Part of a small language model's weights.
Size: 6 heads of 32, MLP 768 squared ReLU, vocabulary 8192, 6.68M parameters.
Architecture: RMSNorm before each block, rotary positions, no biases in attention or MLP, untied embeddings, capped logits.
Training: 171M tokens, 4437 steps.
Each number is 128 + 24 x the weight over its row's rms, rounded and kept within 0 to 255. Layers, rows and columns count from 0. Numbers have three digits each. The size before them is the row's rms in percent of the matrix's.

# layer 3 attention value, 192x192, rms 0.068, rows 145-191, columns 96-191
099:107150073114153135137090115132156128131122103119167133101105105168152161121153126151118093107104137168122126111094122163130101115104116154132117095127189080127156100094125106153087141122100124113132159126103106125150121123087109147077124134129120110130150115156101095153095109158145124117
098:132081155175118102117145147103151114118139169164125097164108134095138125127164131150151141129127111089141150148107206095129115109124153119123146139160115137058161119105117134138090089109135121137124062161091134146163104110129109094123128157149122148135126163123144150147157120109119175132
091:098113140111104079146180162128117088079128149152100158147170162137162146123102133137154150132161106109166113137144137119124124092139102132127114162086186119129107126116137150115109150154123170110152096150108089140131067103107117174135113153161118170116141071117119138132131098145107126138
097:167113145103128129142118143137127149194126122115097137149144105081092129155121128108170100213115156107088134140161117139112107141103149101146138161120133125115142187091111139123145127153147132173110110141181144092109108140139126170141090093120110113139156150107107090115121095124097109127
102:128127121111096130155125139131128071123146140120135125137142109102149188169128088138136158125131096140124116132157132087101083074110097149126110127154107113174142168133145113134129085195094100101142157132129114131092111105101154111098098095149158121091116136136138122108104121132121141141
101:129139151123147102143140125111107189174094136120162169133146120116115066117101134097130161127144152123108119095122142116119167131182157137092095147106093123084096164093166147141151128147108112116145102099152119146150149127143125151127131124106138114094134159139147113114146086154125135099
099:141164087129127120108080072108153127153119152117162160174120132107068116101154123110143090158132157104108132105143131130125118101137099128113104153153143157116103175129119139135169105168140143150160126142142108146114103120119147139139125140147109137189131143110123094097145150130128134132
095:110100101115112121161126145122137149188110115125129115147121103092103115124125174114139132124127136127108151119121132108128143103085146122147138148083131102139148118141152103120110089123052123118105182093059126134152104168127096115103109132104131124127108095134135132130178127159124129142
099:166128087153097164125083165137130078136094128135162109160158127107145119105126136118113116158131150117125101113159135139133138110129164107128159135160105149124162181078121083165132149132184124149112146110110150121115113127113122098142122081097144165106123134103156088128099109114125095121
111:176109153136108129132118171145128128140102128105137099158150142125111106092125160158155109171125206127089129162172136140110153086089122126111148129127148145129143115156101094121132149091167103089084137108097125117139145138106150106115144162149161152149132133120113126145114178121138109103
098:128103091145113108145104133129118126094125128109087161100136133138132124088106127151126126161088146120119113124154157102111095071159091122085144146105114133180141145150092108156125161104128136101116118105093151091113154113101126073141114130140112121173135118111094125096151155110156132147
093:162151113099106184091146131150108178118145155113078169137130078125107174128110119083109131107149152109127118099114075134145164084144083097097126146125099111087121156122088168112108101171098152105072133152161102126139118122151147110113123120156190117121118142126128156090136120151124133112
105:148106097123131120131149136151100139129138151114105139146153143103082131110150084172116129128145127110146141120108141131161125158135128099133138137117121171117137129138093113115125152125084117178121158148147106142151140183130132095064102146161127192113119149130133103136145129105121090146
109:131115105144184090148133075143144112088096130157186106104139113123143144111078067197113122082148105117145126156113172102110134112131114137115143108100148160193100136145116149120139166141126131139100165161126114147100106133150145135165115127142138142090146126119114142123147148104136154122
093:162089081134120111098083173149094109124100106170145150121116124139130113120118161131111122104119174138106102114122132133129132102147075110179122119137158121157108128150140120105116148114126094117140161145088171134144146136145156165116208123163143111090121160131121124108100116125117095126
115:116162134142109120159134145133122119122135128138089108129115164126194082143117133131112160140120123106139114179094134151168145174104159115146139112164154124097161119065084117166058111115131135175132158169196132151119124150156136137147144115125102095123138111096132121177144141126124109155
106:135135097126046130104142131125109126115161147127099139119117129109139122143127144114120108088146150165130137124115166106115158145153081113123120128160104164112112161133156120128083068133092100129134093127100116136134101088173167095092108154133149115067089149128138129146100145123123075150
107:163126124108144119159148119083153124124155105136143144119130131136087111119176126143164099114141123119120089145146150147161059117132098120107137157137130151170146124186128128113153161126124148119149109142084155126132113130131104123166134166145157132129103125141103098148170146111098136116
117:117116154105077151130133156117136161154113129126111107109133140163117117118133105142158137127186127144132131151108110090149146127151121110155170134121097134118132119113085149059112171158130145132139157150136090123159166121157129186121111105106144109151191071176129125119123101139143083088
117:141100108157136116129101130137153127182148119114104124140102132108132135088155103054101117129052116131186135116121125112117107100178113128146098189126161125117135159126092116116125122102120153069099117125125101159151091113149123107164162111163111129157100116095108135099109116166135114156
106:127111148131103178121093165108142115115142097131126156120117150150153122134102157152178108131132101120125101105133133164109108130138128158127137123144072086123134158096136152086114143117198116107139141187145156122129129176146135112131133128131124139140131119161058111089123147144116108094
116:130118111113107141106135142108133114120147124072149139125134155094147148141167168162100115125147121132135122098119107127164118106103160116146124132158149130132164070130145132131105113130104133130172118106118094123140082136138114129117150134137102120111148156159113153121127118140113120139
106:173167133111153147119115103119136139122130066116157144110133118179122157152107126140121108111117087151172154101152120166116088126142113098126177127129158135133158124151088107144115143136137142175158121177083137124156105111128121150114144153106142182132135160113113135154101109126141120113
108:111145147122139156100090128172114172128134152149124108130105093142120133145149156135096103077107143148142127128122110102140159129165098120119126118106089153129095079163100120117168113066138124136109129109136181155187130128117144060114138139162172079117126118145127140139155089116136178169
098:122149110121113133101183151119139131159097173113089121128150144121095130130099096148118106143113119146148138111094081097091145115113144127102078148128159147143160135131128103087080136105150153110106111124095147124152113130149108149118123149157143093146138116152133047119092136129114119142
118:132106120125104175077105128134141152154163132148129081179137119135107161193109118146103140140097103122077126157124140108145129141140121124105105124148122170118150161141155109100098143109126153143123112129087098151073124146143066113137141124089162129110104150118130112136109164139122167127
110:130109167112171112101124126168107128102142134125149099144092126167121160094122141114110119126173126122114138135188183162109141138121131085121140106095143130114165098154152139156119117149146112101107149129163133120084100150095132126135154161130152106153106172158153136136108150152140114092
119:144100101175089128133083172068078160136101170126099145177124132117130126114127134113135130135110126113102075125156145156144162104134116111158099130113136180129110153157136151139137127158138106128146141143167165150133065168111124157145105144107113106131143151135065091152085104158154121114
110:116112097122134108148108139133154128109103150128180118169129168120108077132067128139123123054140097121145138126147128133112143083144173130109134129141150145133131157082168135152124119142145156140168129125103145103112139117114139159109169104097137096153120127169132097131112077138146126110
122:144145117170152106089168197141068120147108140131124154133139136130130115109125146126152166134142120158156165121072143126170183085142159092128103178136153146106102135104118137151107122154142154128159168089145130092120154120162082112185126127131158118120102143119126124129136116147149153126
112:160131066131132133158105122136134090164093140110112138102147094132139113148149167142121154134139130113168135145149136110137092131105135102117157136150100165121161107132122099120138124106148110128073160127149111089161130113150153135141088116130136131147097152157144102139136136144144159152
116:123157133119115104094133109086133111087140140170171132124145098174100150145138110155094158144129136101147105134142135086128155099138072142106108104148137119124109130138111133138109129144147125157129098130111136087120089128148114133204111120131154156122111151143147145121111122159171179142
114:117142156128114157152143139165111128132154125161080122091135146129181157156164113121180104106122106120146137102119134139122069163111094128123116123131098144200155130168142110145071126145123125125132086147128140126122151120103117139120090112115096164136107132091140156182104138122121095084
107:167114129156174139143113100140128144128143138090090173112127127136090110132140083144108151163144131153139150116117098139126149122114104110124132107132177101130103170134101166112135103131090123114112154107132105145123157144140162095099108111123121143108164144142107104111119137134136113121
112:106107113136157147122123120129118154133143116124168135116114098153106118177141151149125104149129150135118122137116107138115087136119159137094088124143122085131165162124121166122089105112138153129132073145086156128112145135151095154119122175089118103139113128132106139074136164123129124104
110:136162138081125130144129111130042119124116139103104085130134195160137136126165108120125091134139112140093095122148109072124136161126139147130140128146112132135132116109133140140098118112150153134151164100127111129127096146120103145140120119101116133128106129131133098150101106133096101178
120:127118160159108147117141106108146125093070150127117140193124089138143149093122112120138130130123092104114136105146118130141106118168126097109150089078157105109107137133141163135101140091117100126117109116100133132120160133127145088147128127153079172108147130101132139148120112144124117157
104:111106176157165144164120121116152113123128129130104128136132126121123130103137115186124168117159102132127088104090147097108084084108149129168136125147102134118107108153105092097048105136147114155130144107110135196091141124163138089092129114121132139118142163139150109139157109132084140095
104:169184134130128122105183136108141129109093129111108128097140130129125141141143129109139093148144110109119105154140177165100092184134119142069173131140076119131142149118094115095160132119106129154067141101131143083135148115128116142110124159149123128125175147150086123121123146151084156185
105:152074121127136124139129101113167121078078114109120139194130129088156138136107142102102126156093121143134145090139126096113114099096110161143128116109112102133107144133117117131186131109099094108132111134144111130133136141129087109189150137071167097108107103113137071116139122119116138124
120:105177139096135151144108096133155112109161128065129154126140193180127097158118167115124132148136138135121141150093127100090124119138077136128099115171139117108140145164142107095106119149148111136143116117110131123156133139130110104128080139146170174132100115140149149121152090142074082148
122:135122168119088090129126110151092096125150159137119132131103133098170125129059143102101157125153110109143139152140104088109154136098107141177138119131131160090117135179100129119114169120122129136130123120110090142094143138164083152118196124142135081105152108112110132140153185155147122129
108:088110156154162136148103145155073136116150087116144110111181156085103142135150082121129087091144154126139092129117124119096137121121123145151128177142129090116128135125118153101112141114081109145071110133134144121110110160159139115135160149150118132095137112136124089141126126172080100147
114:105105106120099190097181145138136167146138135124122112156146157107160143155081155099086156117110152158104109136090133097054123154124142097115154124133151124138144115110079103144101138139140128163123163143149160124138153107131135121154114122137120111102082111152126157165135117137119163078
110:165154149140131126109116093125167116156120114116160134099130063114097105128104088133115141164141095141111187133135139114152135164135097100121113150144098122157105104112132114128136126107115153139166136136106170123162167153135097122144145121129118118117154141156119122145113113138123127060
117:134134137117156146135114153116132122152107139130133116102162111125079105129103142134123136142147104142186145116087119174124100095143131161175112103136160144142145092185147121144117132119106074121173139116126129121094129162135115168164106104113155136147121135140115099151137093157177120134
116:125138141110156134130119141110106157111145134109071102117126110181132116130113139118134115123096129107103135126155071142155155134126103139092126149124153145122181112105115091155153134101129120143111163082118103107150127178127126101086135114141127148137139137108135147149068101072130132127